config.toml
hidden_size = 160
head_dim = 64
vocab_size = 3976
norm_eps = 1e-05
bias = "none"
tie_word_embeddings = true
init_std_qkv = 0.0158
init_std_up = 0.0158
optimizer = "soap_variant"
beta2 = 0.98
warmup_steps = 200
batch_tokens = 65536
train_tokens = 139300000
max_steps = 2126
Each number is 500 + 40 x the weight over the matrix's rms, rounded and kept within 0 to 999. Layers, rows and columns count from 0. Numbers have three digits each.

# o: layer 3 attention output (transposed), 128x160, rms 0.184, rows 22-63, columns 0-79
# v: layer 3 attention value, 128x160, rms 0.195, rows 23-63, columns 0-79
# q: layer 3 attention query, 128x160, rms 0.145, rows 64-103, columns 0-79
# k: layer 3 attention key, 128x160, rms 0.138, rows 64-103, columns 0-79
o22:548503545469555492491483478522548507435528482489541508519494447493553566494498489486532487551518493596506500477444496511526495517451480471508467471434444449523515507520429513506509481494490505484524493507484451504502461420541472542473474477
v23:472508496511471460541467360476524524514559516553491475444439508521476520497508485485461494497470555499476556495554542434515494463526494566409499499438526525533516503443515552501494488537517552539474549561490534451509509478474502492528459553
o23:556477514524463465460507546509507516495542567436480534508550507502505536471533453478565532499568551522528486429481434521524486517508528461485455488420483477580445504525441499445448551452498469403503442505407483544507394539523484493488508553
v24:548502467460417450593446469460509473475512456490489492539508509541527548485557463486556485593552426539478462588498596530500531545431549566529500455619413579532492555517458473458494491539517528523442527478533494403525486492499500527444490513
o24:445520473487545445437595483524588453566507572502555554452501484509542502474420514452496528524531502447498531468465517421452415532437585434520518470606591503570417357497483560502476503527474410484538493456430540493459522549529469393447463484
v25:454427456501567417484529506554505544441514476471445523475528502478484546475441446435530502572560500511493516446498466490428502553432546574529486514484529423487458498494468462476466491514557491548418508479549537522474433476482479509424561508
o25:525511513503533499464540551518486579518475524495539495533494562556520491480538553424528456472506546503486560477538564532529465507535486513437527560543487502467441477574506529522481477495513487483561504505489512486414567546584532465449549529
v26:492509493509539460505494438465429429533462499506563467447528543521518530451512532532543546511521525545519528509540509475600546514530549513464534496484456478492538477579570498611466494561435476539523459493468526457564497499469562508524463569
o26:493508563488517470570522506513539550511594432530469542537425538584487529530424481474467494441454520475514446481514480540453474431457492546567441507545498421514512469512469515435484534470440489487497476523528493495593484500456474536584545420
v27:442499533559515502528505523530559517458500565468449512498505556492512512503444548542457494548509496461524481466525486509488490515514519542492517482499570549538448484467585442473458487473433562546440545497504488482467516563459491522552470487
o27:531529494492497533483513501492485450457473450523480514516492481492485529478511454453515511523453451555519523494518540505583512574477441547508513529478419451499487545537454533531470552454512561479492484506471499507489490454529467536539527570
v28:511489539509480500494577554527451565427463498566558395461463507524444476408536529497554492463465503424590457469463485557550540425515484484509480435524427500498531504457526526501577508468532464525494466568500449515495494545489557436422541438
o28:432531482489540595475434478475587452487536521514493521474555468523597516621481440536473518485487527526453483535512481521461504494524518506553501546455503489524456516562422451517518555521533540531566503555539479439435490452484526515536468482
v29:514493437535545463526547513506474541508456560490469500531551469532472483512480444543515490554523484480473497552507449503531506509481528548498469551525506493513453530501503491400512471523554509572475504448557507515521515467507492551485481538
o29:507547554495539487428499502506507439523464488501581483504425495510557503456477528405547522512471515492497487545493524487519479618535475477493503496543465474470507490527498508531492526526471491528502499555467493485501502468582522519497527480
v30:460556506520461493527482507536484559517490483555558550432504535481497490454526481401517433489540561462558568438479528469466495476505488502502533512481448535493507463502524526514553551495522445531497582554496434507487543471510488499529540533
o30:569549539451501526522544473426499504567595478532488524567544467512536517518495501468479523488448491469521480462547468494527496514511570471546446501442567531497554531508441524522558475531571525459525476547509472493537495433466491493473522454
v31:491448501522487540522464471527536536493553475490494498574480591515544532476509525515514526487409510472468512544518505461474543517437490449477460471489503491495532523404512568431480504567427506490462493590501507457371579510530453477447453572
o31:510536428533478487466482460449464433472441525529502525460523448409439498481552420448529517555643446523560516521490482520520443535496548530505576477426548522477426479571463488540566514429523506504522534461506516523510378521540584513492477557
v32:530472485542466470492456475520506436481473445555523513560529497522523509474545466416473543562530431506410569519472551554391537553446440470509446499540467531489504503557551504547504523548511494514502485551463517422517500485507546455451521539
o32:557497454515460441535502423460504608562557540481482499457487500519459500534489576518578521451499539503537498438481405513467453485468572499586523505503543496538513464523458605518468447460555457411498481466480559513472432586502459487513475467
v33:475522493493503574562569530529528496456504554432466494452475484477555510608549521485434527486449503513444483539563470383527603532532418513378515516462477574516512479458522499445464473546395601520546494489565472437396601591446457487535486533
o33:494470561505400505497518432495461382497442549529487489514448490441448448400551491498525522558530472571591501564506489495584448532516485448534567532487474410530524529489542528490431577459540498500422525460466622461588479473614466544556430512
v34:544543474414514525504526492492534544492557484435440518574512567600531506465427499548517590557446529488422588576475480454506483499542518403436522444481517476574447519501583465509536516466402514567515489592455534492511496521537499567515467515
o34:504450464621445470598420499495481517500483502542554564502455490483459566444502453436539488516461487525534390548539517492526577516506426538443514492461477479403542465471551472486516510505457580521493490438504450518479491537443510509521475494
v35:469483551459540450485548513510532501512554467441423506392508536525462579529477522547560543570497554471481479452512508493444466558425496511457550502404553437497464499505554481524417423500465515602452477447511483559528441407523459567484494519
o35:516472486552458431523410585420389557484518462473464437554510570510502524360475488412538439456514522530485466497513564539491502497526513530417478529547471439489421541519470477462465509497545559488453542514409548483503572556495548471527515535
v36:506498508536509449451442471482450442464487492483488530465433481496494548512472526409431514489495508505476549523493522546452527508573505508469531529493524492497486487529492505482460555453440570475475476441465499502537508492472467500487510545
o36:504535495456522444545520524482512577510494490513424525482524528491471479536520472520585483488449505460533500420473529506537463558448513495509471490532509524457479476482561475560503449500495532466488482517543487561530441536488478507490522504
v37:482475486480506538487483466542556506481530483475441484605479505432473557536436541502530530521496539442561465467505436438524523534501502528474504472494526523529507458399530531482400483507465542516519532500531525439418535509399468533551518478
o37:464503468490434495481596524440466458436487508468454525504509527505457535464487454512439507498499430555547540496517570528548486546528494537434581503544455475554470527554503508480502499454514551497498483477477478483476502497544525488482480570
v38:437503475546556478485521503511499564480471538459478502512494481467453446482500555520510477479575449501521490455524496524495461465503497496517523523497523523519480542511460413481512504459506492509520508432528557538477487518482565495482501468
o38:446571537459538555469499488535536498477518455543504454500511522525526444562471469472490507468445513500480523517464508513512501514485441525477483501492424481465487474487500488497540461486481456494492509490528413468516508491534502485501552441
v39:552513508511552492447577504452499615598505490501534484466538521507559474498467458539552449510440508474520519522440494445450467464554519452502464494490530406552469468502513489520515435479460468500587483540418441612453531511501506528542519457
o39:570395492453453555592468468478486489400488483458499467508418446450445526522501505477404474472512492483492431509564510516505571422549479486558506481478455493391619527430445441499497518507565522584454546488593489412515537457448499521471499565
v40:525557497496540502520495430510463542533519441531523475527430506495507477489512515577466475469538583496517514539493552470492471486552517469494480477439507486537523485457541538566496443515477533515559539546408538508528575469502485514463437582
o40:494506488511392520514499529501466568475532535442515524480485565553490520461495467405466532457489558552491463494529543543474499449514482518477502499507517466471514500530448502475464548438518464532479501489557513467547412550492528565514556489
v41:546538514489470601475456490528450532512464429533471520520546509499507535443512502535526503457529523530500551564488545454463505493492546391527478507527490534479478473477545507544522488565517502486450543551524487494496531515498521469448518559
o41:521478500507500473512523496453559513517532518456521492528517544532513564475503494450423518503450511492545484466490470483468499443484500568519559508467502490499556494490460531490557571456491481517502448481521507452474486488436502533453465492
v42:531554489476466532488545503467547462461433547481508504593464534519522489449527533435587480514483493439439510588470502421522553559525496430483532474577451469533501446500520514586492545429440472485516557521458487464442499524455540522498481551
o42:575474416537514496541510470468544522479564475525560558448496512452499579574458454585463577517472418494554520499583474485491474464511520540491460479436565582478545488464525540448561472572449542553512489518605469502555515446470446474476504482
v43:516587591522430545510484452482470558599560507506511466540535521513479485554459465569468486430497472476478467497503482535499434446569425465476502479444613538538500569492530469415581500486543583501522519510512506498526453497496486514518557411
o43:401430488535459549454480570531509514500497551492458526499539452514568509453552568498496475489509572534521485528487549480524549508516555520429550499502394552523489495421454471543464534511481488529487449490450487495483519568549515518559521609
v44:469467545537489522492474559437489404463468564525426544502487466492477520517519466486498506495510468511554513477545479486590518511460490580508563504555506511458474522480491423451466529443575485515487469435605506479500499520500428512591478422
o44:437540482451546499418502507558533378528457472515509463507538481454531525507440553567502476557457457526493554469462501488480439598478498459463468488507509496571468476525516561487551484578418473492518524526458494539460548397528515445510452500
v45:480509539553552516541516546496501555496448547491486508494472465466469509572477524491506507467488520477528443479566494524555532494545480535524485550472517465481493476452482487442465463539582533472542514403576539481453477515518491491479462449
o45:433506504463536535435525487499458382483416411488506449563496515482493425449474515497465504547477420513500503537473533526519466532476478506461566520535455479462491547527490491562539516450498465580468498557511496514543558440528533534541599475
v46:570487453443459529556494520485493394498477494477498462496480528492555550519498479513447518536471451477482497514462497534465510549483430473459490498529505490451484478489523559534434496505515518507509469499529514427503459527478493511461503546
o46:470445461564445433486486498448526548515521525512504530475537496523499559474567554556517505467522487538506500540522480445483518494509510519464497475503493518582484483472532480441454538471492530497463461498469528563501548534505453510509438511
v47:471508565478501547542536561526414495462527567569537462505487517520500480488592552471439501510510478477498470544524518561458556446446441547533505470488450498499502570515475566529524474542479481491531477516431478573510538510481512421499489512
o47:531515505442443459493439485476543486575534504492511456485485492434518436523476402528543502491571471485471541453423447511455493428501577459561470512485610611565529474475467443481453477498513439482538525495523568458545465513571497464530493509
v48:533533479511427556511466500483578558513508477495441557484540536507473545564483501533473549438477520485450518506483535463476497477479499462489503506492492491546449500478503579496532501533507533520429541527454489519537519537530488520463533556
o48:558484506496455425550486530411412498497500507502493516524508506443466549401564462401480521539553483527510529480469510472466493461506497533459586499485503552448558517414486450516453474441493487505484451471487516434524478498477512537490426567
v49:450433599618538538552512516579488544452545450495518551544519535442500549543402508566454523490529505410492491529512505437439490458483466488468471495475551501464407520424562483499531464515564464495465487502561451522465559581496522490549586495
o49:544474443459491507466553426466556417519465505494545449514497501514457513498607548445484474499478490577536518463433486494576535525486463538512598492513436491602497520518456522503441495449465530492458473522440502478478474480565508540489455565
v50:504488524582524500487444490515491565526466450486525536529487510507481473505455587520472466442546534465551484448522485474409447461547482518563499565462512498498498464480415478535495530489490534380468538503489548558517563509468572555536519559
o50:458573508440515529498556488514470535453534440539502469558545547551445437543555464438484540472487505515464533469416525514540495499471472568473521484438502530491509577502549536519516420461492552489535419514525386462530420487513497503483559469
v51:558446492462597440426498533582508610538556477485544501546441520517528470506500453504426484513504556444449527555534466503394403453447483453538465522415600432491422550535450548453507495565530511512488500570566528549420478405527471474449544552
o51:574475472559468482444396490524481528465482514477573481419537514487489448492572548473577470511557571614528474511462522562522580558540483484448485456483451517433526449492480483544564536477610500549513573491424537558469494549572661530445551583
v52:494534462504489469513559517520473556534569472502497556496523465496467456419530540458530476503452543488446567491470533460506554477502502530510505510483485515474515485489531532545505439523559472547544497527427488513519518515525497488512498529
o52:582482489481480521569480505455531537536543476546536482532462532474514550532439478517452542498508465480503480439569459551488451396503544488478497480473594490476504506479420513460519440454464415497519542527588527477493466502500497460493534452
v53:470499502458549473475528543524480482501492584549574478504504491541514400494562433478482496543439482543513439521492506565517531556462514535521535497492454453483500462482420549478525549554523433463510475545491512571492447460530478500477515507
o53:488512539492560488453444480536530456529475472458552525491512479472511474487512515491566483516589523409453515585486499439489469450485479473535445544498563535456519499563538459486541531525546521484504554486506503597485541502531559488465530470
v54:511494492550503528493500464535515595516539517493524471491496532507493431484562543441531506483470516476467525462510523548437489455475494474446498518435510533421501478525534524528500496507516443505579528552454448472498469481542548445526516525
o54:531513507494458481553456527472474543486558496541493539474537476458457491523499467560496502501529460484552457520484432499499511449531508468605474432422541485530547514453448481467558502462505540501470546544502526510527499508488501521504495446
v55:510475466580561448541400549523537520475427521436580488516486499421464530494495573502441508516554509511538510534554525516486507535497583454506538476535458491499499466499542522536445500554485498503503516523488508489479513553487597490403516621
o55:588510520429474485513547469475510532481512458487455469462520548503554464469586420461472501494520470465475545573463496470471486532462537546535502487554495430556500554497427519509503535435546488511444405505564528501554497427564439550473486516
v56:501465458387511528479538471522500489526492546453539499510512476521511433514476478570438446470486500564434455526475478484527564532485498510448499501481513498471494495486464484467476392550473573506476519550462508429505524486477464579479528480
o56:486472534562415505517453480474518524508480512496478537458456515497505514437522485467540499522532563488545475533513546473501510489540494456483529542561466464470525467481541493491486591494532506483479521442424582465502541618550530506538500505
v57:497466524535507526486461480522478575495542526526539465541507556465544492502467499432446415480533512471536489470525510510474454500449523532534520540481529483519460486526486528479467498472504523492487565513549536526560533489477462486477503468
o57:492566525493517449480552529501559517483517501485478491513478496502483502497509473491542532572516492525511507455438552502518497520494462525489504504556492520501517486533499505551515467504550493473504505524528479534442494511576531513464549538
v58:490482458560537474549509492512525564496477551498508469453504534467489503528538528501501524459529540535484440495496501503490532524502541523452516511498516510507486551567560495483432486521540507522495518476448497523546528550512511463509461519
o58:544498538473521507544474557467499513472505468462448516477431506500497488512505491512494484534466492511492533534557546527482505467504491463540538498541426420464499524454478463528408506494503463518466489506559554471535447450499475571561486539
v59:510529537551553570470544531516536533489532466475478504536508553447509464469532513527504493489544512484544513481468482473511455468520536417507531522455545494465475463467548482539512505424486504494532508550495468519470522563480450438522495519
o59:497511460470442524496472517517526517494517462518536494519477511491492539527461492493392511492443525550509456520531498516486545458523424537458499479465478494462531539511440518477568488502498505553491541497567477470495515483481570560497508490
v60:479504507484552543502540500542545536515527453411452518492509501545511467524445449494514467522486519444440547468477452459470463483495463471521474477407557468477491457460492504539484517501465532540510528467572452533434424445531492519533538494
o60:469448473564474517428516475495473462473488442572532414573517524438446533476512528479442508511482495504563483498558536503542464524499477530442536525437507498433534541554503531489599490468535486530440541517455545539484573534512524465449531465
v61:549479510448494513486580505479496430555431439552561480430443517512481583534440505533452494497505473474588483515522449505531507530544536608478510511506483505501489411477512511496543511493541568528483452499556579531526485495517537516494469446
o61:493511475559504538519494462495451434452493454477489482534549504525522496508522523506509451471478527581455498512506504527496543541569418504456499507476473458529501539549500497495479477494529517516516488501472431476487569507424459515541511513
v62:559526484534502483475516531450551545495484472451483468527512503514546502514513481589494547493511485474479521526529505469509528481487466430524492481512521452530433440569582470574491460558471497497496479471437465468482486618475503466511452583
o62:524436476479473481556474462506495544492557448506556487492453536509456522524443556467446521466497472555504461526488436526448498421470451550482522487462459479404575545407470499463467521446480471584493472480571512484558500443454493548558476495
v63:458534511505497536506473548471526514512528534531545483520526543470512460458515489463555506539524504496481489496552512546432466497415449454495526502513475516560463505574500454549512622450500418484527497510479487519497478513467555459498546497
o63:485472489495537498572518474513560549444573505518535533502517454483495574525461490548484498508512417473509534495470459451498473407465534543560500453457545559549528491433519528464524436539460532465477537541526489497520521417507472438504456492
q64:524540609498538484476522403450498586533537488464492426521437506544506419507484560522442474487520510515501525530442467514488525415617485519457560527506480462485516529485508507524412430539534541467471544502489581500517539495509487602515501448
k64:470424515502478512475489551524512408579445467553441493522458457478442452445483432488448544423553560500520481422529553497504527479526501435492557575434375529436514489490556490535490523451417525482510523483538428530478492543424477397521541551
q65:479527496543560593478508411523489562533465434463557486498500473503523487474524496475508467463537543440449497544443505482449492440462501472472453518526499573530529455447528483505489524474494499488534419499558508540551526582476542468464460492
k65:509449431460486568488566476534498443473438472491478480595455548500504514554535446489439596501465492534522475458564485468477454405534443522496513419492523527542455432474483439479512452463465618451446516440410488415436517482458474432542501514
q66:471523522487445421578431454442532447469453500446479502498497506516525530497487536504518500491454540540427423531438482476501542454553483491536448443590532492488495418403501461506514529476528455487455481479455530460528467441473483505532489476
k66:529456542417516412503523481483464514496530481503555489502482459550439429564460561524505451484520490533487543459529499541555533510455521421461437485528486467447459528567497488446471511481424447469481478411481490540537540596535527571475534558
q67:475446515437493493488548566466519516432396572418506515497485499393435454458471553560517597561440599558472452442518597494596544460559527539530572594490475469501516503492529572535466519502493538544530539434482536441445483552549485487504514546
k67:499520548519540477500503449480439444443452402483492548508512504609454495447495448486501515510548485411404559527508461482548540555417558594425513571545471455518507545584562469545459460475480520559524422597558586545558462463470494549510466564
q68:518598495376546518503589477479575505537532531553494488464470461461597540619466539507510441496451449554464504518500437495518528524460531455573462456500507456480512538592453574620444408501488504429545359485514399469546475452425456523473441432
k68:502520483450505513508541538525557427557529515434454531437622488471456447411456481553588526544534526485497513514530513521449540473503511550462464468426495512532506523473530531480478546438448510552463484472459516525482484380547497441413539514
q69:517550502478534530525544436576527569558482380504547465442555456455515521580515487458506484488464602411439533477534514508531466453570555540566510500571437567486600537458478491553563490561501488548546459444540402458514419520497551425504474465
k69:487481479545541603520525498521483434490496513490477517462434532557505495520500537503447431537471455454451477428554502476486505549473490549488451461492509534542497477507478440448552522507512622475429383479453546435515479522441478488515463457
q70:427500430560564496557554490387497501443581436604522503465528510485593516455438464581452491514463426387547483466456579529457515492517496468511462580551482453485558425513452433546481524471507496528578484570546468524542511439418505473511542476
k70:431505505557562531500435401540485452458484451520506525550527561485512485573404510502550501509562426577491428536529444500565399523475478455423561459471516580528460546402494538582572468542473552474383444471510471507524541540578465501526485496
q71:512487533505513483510404553434454532514517503530478488583507556522565526532561520466509486416468466469511552486515468511476504453561486466468485578499521526505528610511500426438572415465542447520558402542523501501464454495411552539507459450
k71:506470439489492535517474398507490417446479546503495488554457468579497461508536511568492457492536456447564486498440522464470536522488429476498449535419489539575532464514537575472532593497509393481456503454460485432536535587509476583539514484
q72:415464469568496542559506532509503468492469501536515601482491489532492541396486525499445509454487524406520421566514627455483528472459487506509495581554555518574521507496518462529488482525505539559540392546473509549429546483498492479566552538
k72:483478539491477448543496466512460520506499499502453421537440585550507593471500494450521522560473407541566547555531514525510480496417584484468509496591515418548481538477473630529455587510568459505406545502523489487568514513467503551499435489
q73:557615569505554509441591527487509436421487559419521396512467493515515496540472472547474483544479521574544552489477469474478452539557473573433561559465470478463477524530487494505506447442514493470489473511468445467504575499440467500493484571
k73:557499429433509438579432477458487470535471487538535555493590474500503397523464474447577505428569581522536491507474527456475550459485507483585496548417447467492475488513518425515518554531434601546590510489464533485560481497491531465543491529
q74:505533494577507534501455513491461512460410539505492513487391430557538523426550574551507402486478572561454468477495537512450484569556544443483525491594510516510435489491520503489464485517488549537530479497439442509524529560491479497606502541
k74:518473508544455419523577458480523470528522527515521567551458514510429543527453517419452598508492567493443514505428511544530560535540502473532484538506495432479506505584474491473504557538464468500471491483524583551481507484492491500491528447
q75:531505471496457559523500432449575488493421561408543513447484529481454525535481481503577506562475528481490486474537565463512459446446508474538544528359494473531480486521508428523573527510524534544475528468486449493485451560502526505483485568
k75:490534476473523478507467465484400429520500474461468447467472579506458517439517411493496515505499488526547482510513460464467503571543489513454393469548532487525579505500435507478536532660535493530516547485507533497558479490429567542453516516
q76:549580438470502456548484531428514420511477587563486500513502411522484542540489560551467444540496524492508534466509465520449472510506560474604524474468521465504455483529499532527538463386504512507559526498514492475474414517455503481451417514
k76:513603476475517471540488482437499582485630515526577530532458511502510485471391520502549583449468553461544415501458474481521552494471496503537459522466523469494551506471523469543521503499540493522494457503557594491538421473501528536457479451
q77:497523536499536498519493497482509507479546511503465461470507497484470486412530555536417533497582453346465409521435533493535556537480465515495438458511490419440547435535485455477451500471504515514506484506494631456553570510529544540495552461
k77:493504473561511528561494529584514422532497409424488522568491530523497485600452496580480461493493422623470555522503367522565515411476525525556564463472462543502487543524478564549510528426559515494496505584527573551454571498449442438560541481
q78:481452485462467545525476493501522430480536525488494498468505444506476426545500449495472537489552531443464438509498496527506529568541587466516501551563485531527613467482448481522468497475503531545535461578557468502553498478489484375544479516
k78:517526523545529489504469490500516495482484502532475519485538562438528505474449504538538528501469434546439502483495504532497503429527519499416513428438508445451443458521517488441513536492455489566465414443527569516492478544511501565539509514
q79:499533506564512550463481453477584496447585486524547563515566440407480503430473526467512508525564581519561474561523505459564485480477478437483506404468493503528549448455533493528504549507558486529483579497521494556538537550476463503411500443
k79:429458533485439449464464537624486503522427514456538459470494571543488560554509545516530464466466511454514477454534528513583437524510543516506466473607516525454533468475501475507467444494554561443449542489454451489493486529460543454555573584
q80:514494503547507587489453464498463541525475481502470568529550565520491562532556465475497523450457524554484374507491468522493457476487535467518597502477520483531486546533518530434528542553553524465528502497446485461515469491494459489472449527
k80:480469436542522521487577519424503479457463488491503585471522591488488569492577380456487525490493450458568617505468481485457542539464409522430514580488514519548534441446552510485458489493529513537512496461477475519486563418530491559479564513
q81:497495534584509549454525524501491496542509513490480462511580480367532518541522559523548490461550493503483403554532488494551574454568495509531559518457469482416543482517508481528499523573492491520425528560518377467467554589466539532469467531
k81:486442567458349506544497577546465398446435487495500550512489567582556494554561467458534511533487513595520509572539478491418519489485428602464512456466540459518575572571545458474438498529499570526538543446548431454505440438522582495548542473
q82:528448402474426450485466457541550483474462527476545518565477497409489580497503493493560544514537470592557529424549543431515592584493551475551503436494613543516495436519519567551521502477560522475542453515455431530487480502581519438500446489
k82:574524504433546503535475542464542493523515400533467468526570502464483492605431527661501480500515469495501499485490419499535512536554446573505602538544542506465495590500551527537519558446523524547550501543491468459535516555476537582419525505
q83:539572466496522450491489591469533526503596559539505550506540445552425510538494531488440509474490497468450577432548459476435561428492405573467449419499535515472440530430540512369516442549478541510529489449536614491573497524479508487567410443
k83:592518451457551451536500472571476574477423484477556431507513520562573501501547513432531477490554500420509491545473635531499435463507505426543468514449464517510547465522441475487485514458542425477544528466563520507433522441522491511451521446
q84:419556458446526453519595534519517524549428478544474419408495474545650587549479516531435436405449456525426489485501461526576502482487519564569532504509518516512514467521478509489490547392540452514433505518530399519465556506433506466508496453
k84:533472465473410530493511523521495538477558587525490545543536467559498531473459549475464505579569483488476470529437523418482474489558415495515481338514468457492480557536560462480444476533444537547481582497479550467530469485520486515522457526
q85:467438554493524517501534445543512408481510442472478479521496392569618494474458517492444542520535546455459426582489592443479464503459603480501420459519456500473425470528511469517483566505537423488536408566553428506522549484545485511559564573
k85:520517486451484469549483483501563499511519498462514513550505531462445505543432542542572544504482509544467595476459439528441566487556520527503552485550490546453422459503483528480588555457485472513460533449449544455489489494484505455504510554
q86:487407472482464513516496505486457484514494399490494513499529570403471470463447434474468467498503455503479412578494505474463498533505388523414574586511435457465608506502514519479504482490485484503423601529501404487418521453496483484546502554
k86:418389562450461530482492548463456493462512533518503500528576530446459477481515477449484488498458443504605589520513485499506494481447515492465509473395447475504492567472473532620451544587518554535577488431454450526548515546491441559529504609
q87:511513534479529491464559477540526503528406567474525447543499425495500542523462559473515439479544500509466573515544517500462488530426568553514545565596527529509461495542569540569468455531567474542467551515446494506474500542491550491459472502
k87:492520511443460485517464470525520581527493520515472478422549520518442473513462503471452475519511550448476465515496491544471545374536537495490431462455512457470465458537457516508521546426471514517505547513504491512436509485500490481425511484
q88:558592484540486519559557559510563501476394586531615500473407534481569535425483531505586423445496503510482489475518595551536496491474543467550513547523498587486486416488545394580555499480556527582498498565471410513447532607384485466510483461
k88:507484502514504451495434444473459466507504514444469551496533441584559492503504456480521487500534447511564485550532432503457470510551532438432344444570572479626504472533471538496492504548529533475544502527525558525556423458456528504503537503
q89:469471419501519564480440592588478570447504496457461489461492513552448558528554500504531474515532505510520551508505498517504500466445459462469526541438453531483513489495523465540517465440488506545496502559515561517487501526573538506494479549
k89:533539520514439437543498516518440491487514624501454523498502464463532536530555545507505497456442437543554466457556570535559455448516595470476514446492514406495475495514474494429484498529594459487537573506476474463463430442479587485447519483
q90:424484596539494550525472537458500517448522493473481595449417513481473499380500454492541449453546511486449464549492490466470524564460585521467512591529456470537568433478503422640507552601488523522482534498510523492515444508534526606528470496
k90:404476468530574499442530499490484464490440471475487529527426568507465585502529392485478538461424493544517561444467549517535400538459503434464592467513519496486476483574465596572559439482593590506511496485490403540414544518518513453482464506
q91:419470519538509548534451600576496493510599554594471528442501498464572520475490558485453539448537549445485567525550571520449573481460483518491443495478536570479545481449478467498582600512501473528465408568543518525437562526517458494527583459
k91:435516488478479462461514465479514574430422545506543525553407366486529555449548521550524504455397463610470532431441543505453581536553524428504582432566548476497543540498482512488435480547576466530563479531483467441431552459443522532515459476
q92:555559506444541485518503518535477475475474428475515406482539517535450493497489495461464440427494594439480471557400452493529430597503395523538589483489436471416544415478524515516473431465583456489506543554467372522549520512488490471505503482
k92:497450491493459553556479495454525450505510571503536474553555472415494485565443500457496501487513438479498474579541481526540490391548465409498514500473449560514561587460455456501466575509414581483515504459494554473544456512474541519561561492
q93:463543526529513529430533532524504524517558397474459482418534486504535474479474432546464545433456410500468577476417503531456475505404447548466494622446471508475511551534412517548524496527535424417505522556473455477549426476514418522547508474
k93:403491444558484463514542474559445555533446619509476531425499480591533446472562454409531504499553457468471481540547613510394418524542546500508524440590464440500485513481540502518498486532463544556554465535439551480484535430482485473574477448
q94:497476506415527474579526535550504573528473469473453457487536471540564475412426541550448504524561562494519493457445517549500538492555562511577480508533521455526526537508449481458527532483541467547486498495529556490548586502548524454552524519
k94:576431511429459479499479524542487475454509530510468548412535481522477538418525488389448555498515491510478458558509544492523527500507527541502508413483442504518477538469481567515499522512452495500506433517538460443572504494445488507470491516
q95:492488473550498521524447526610549496457507434534556497531524589458539519473561429514438535507464475496544537506511517539515463489464454425486422417523491558447553489458564492337449470568535454447529485499516477583543516495456450505540521504
k95:586484488518529456528446551522502487520496552554530529585489432547511569567494544489571477513496508486547486453484478472497506531556562562459468471480596504565490495503451487567457452563520508489568538453542503542507498533487498519541615525
q96:530542415491547526443529476515528474527475457443545456516609510533534549505468519501440450546466602556495502550465554474466481546496482530506425503533459502451481475507463462461455511534463516500520498494510556475536534473450439484476519572
k96:595465490461449502510494525507495556513555537537515537434529425577462482491568552474547548538536503552504477441504455510503559471465575531423445530425568474451541482474528502560546460478497493399488443501527506500471472541529494551483561519
q97:542418538483459496484456491505498474509550533502502496512523562433493503586515553489556480439510514510503516433516520545579443522518513495557486421473588519489529504461443546481440495494465458421551513494525450462510467423477480512566547531
k97:496543492472513543473524477513560486564468518499418464471512375462532529513467385512486425554472493441486477559518506452524558587510475464500480517585469496408502487450477447502527522485513427551419416551559449444516510517526486578455495479
q98:516520483558495516539557524458430523560527478571469529524546505480483533571467563536464472441523462493512473505507461578502500546454532521533490451578462505548467511534471581499482510504451471500491517553498457476516519429498468567395505495
k98:495434508509505522517477538525547521506528555472548494423475512537568551507464458431534489543551485485530510572577546564463482487503501454518594520493481488452501510497470478544433502533468443536531545489538474485517462448540545570514585539
q99:461547394496536501509457511487483495492490475572419491433446515549522500504551534497523523570514470545525609561513534477536531551487499399559592512542397557478518464445453522519528564459463492543498512488497469469583475532488533512566548476
k99:497545509488495503538501430549479427552499611470472571523509509444556531527477483520474475486497418506494431528556464540553468558529482552523496539519543513543516454476563491438449544505492460438417487554463474518464584491476458541523448495
q100:521579509481488514425478430558448447530502472472504457502408459555409491541523552471451360472508532560530481550513420511537481467502528485479483429513511460451454496499530560436484491512481569468612483538539522494521540541429478455534479472
k100:532491507543430455505553559506575484538450570512492503452573507459544564509469452491542590510538575554517557476522522499482487455579557545437527565406484517499461478419570425601487580470470443553460473479520495472467376479503541494488534487
q101:446485544597525504486520433563471436463495475527529505452468499462458455441424548527504487509554470433463443636526467502457544514507482489541562524578484509558473527450561483451495513479495593520453486522471503476539568584500520528577559456
k101:463519530498524451507465493486540593518515508435451468585454509560465490521489540523476510568493508528570575432422514515504534407521545523527578455539518365538433499464518431482489573527459477539506460473487506527444488525567508465564476542
q102:498584493446553504469491532557496522494521466506486470543552516474494487411497518516474506529564517527461514496426439513498556477520538522448488554487443476543511527496489485490511492512493475484537523487513562480596482532521533498547499486
k102:527484491488504453468516529547497518501454505397519439488473539522486484478476537454462543513516524500523515482467565505547440471549466510501565513465493507512498530475524485593487454486498589495569492483497492528473519528464439486568465559
q103:538478558481523525526487485497454479547539461456538549593520561509487510446453481488535517510514583591499481465490521466470434514471455507505444444407474529593470495538620501400476479504542514502504505492526459520483564424530509541519559550
k103:530478444504522442491525481412460525476533534490469431492478492431599529510449523491495504540549462430509550484498492520612518484475487436535506517577542548479563457505394512566481549452508427556530499607530527581521459536557553504533535518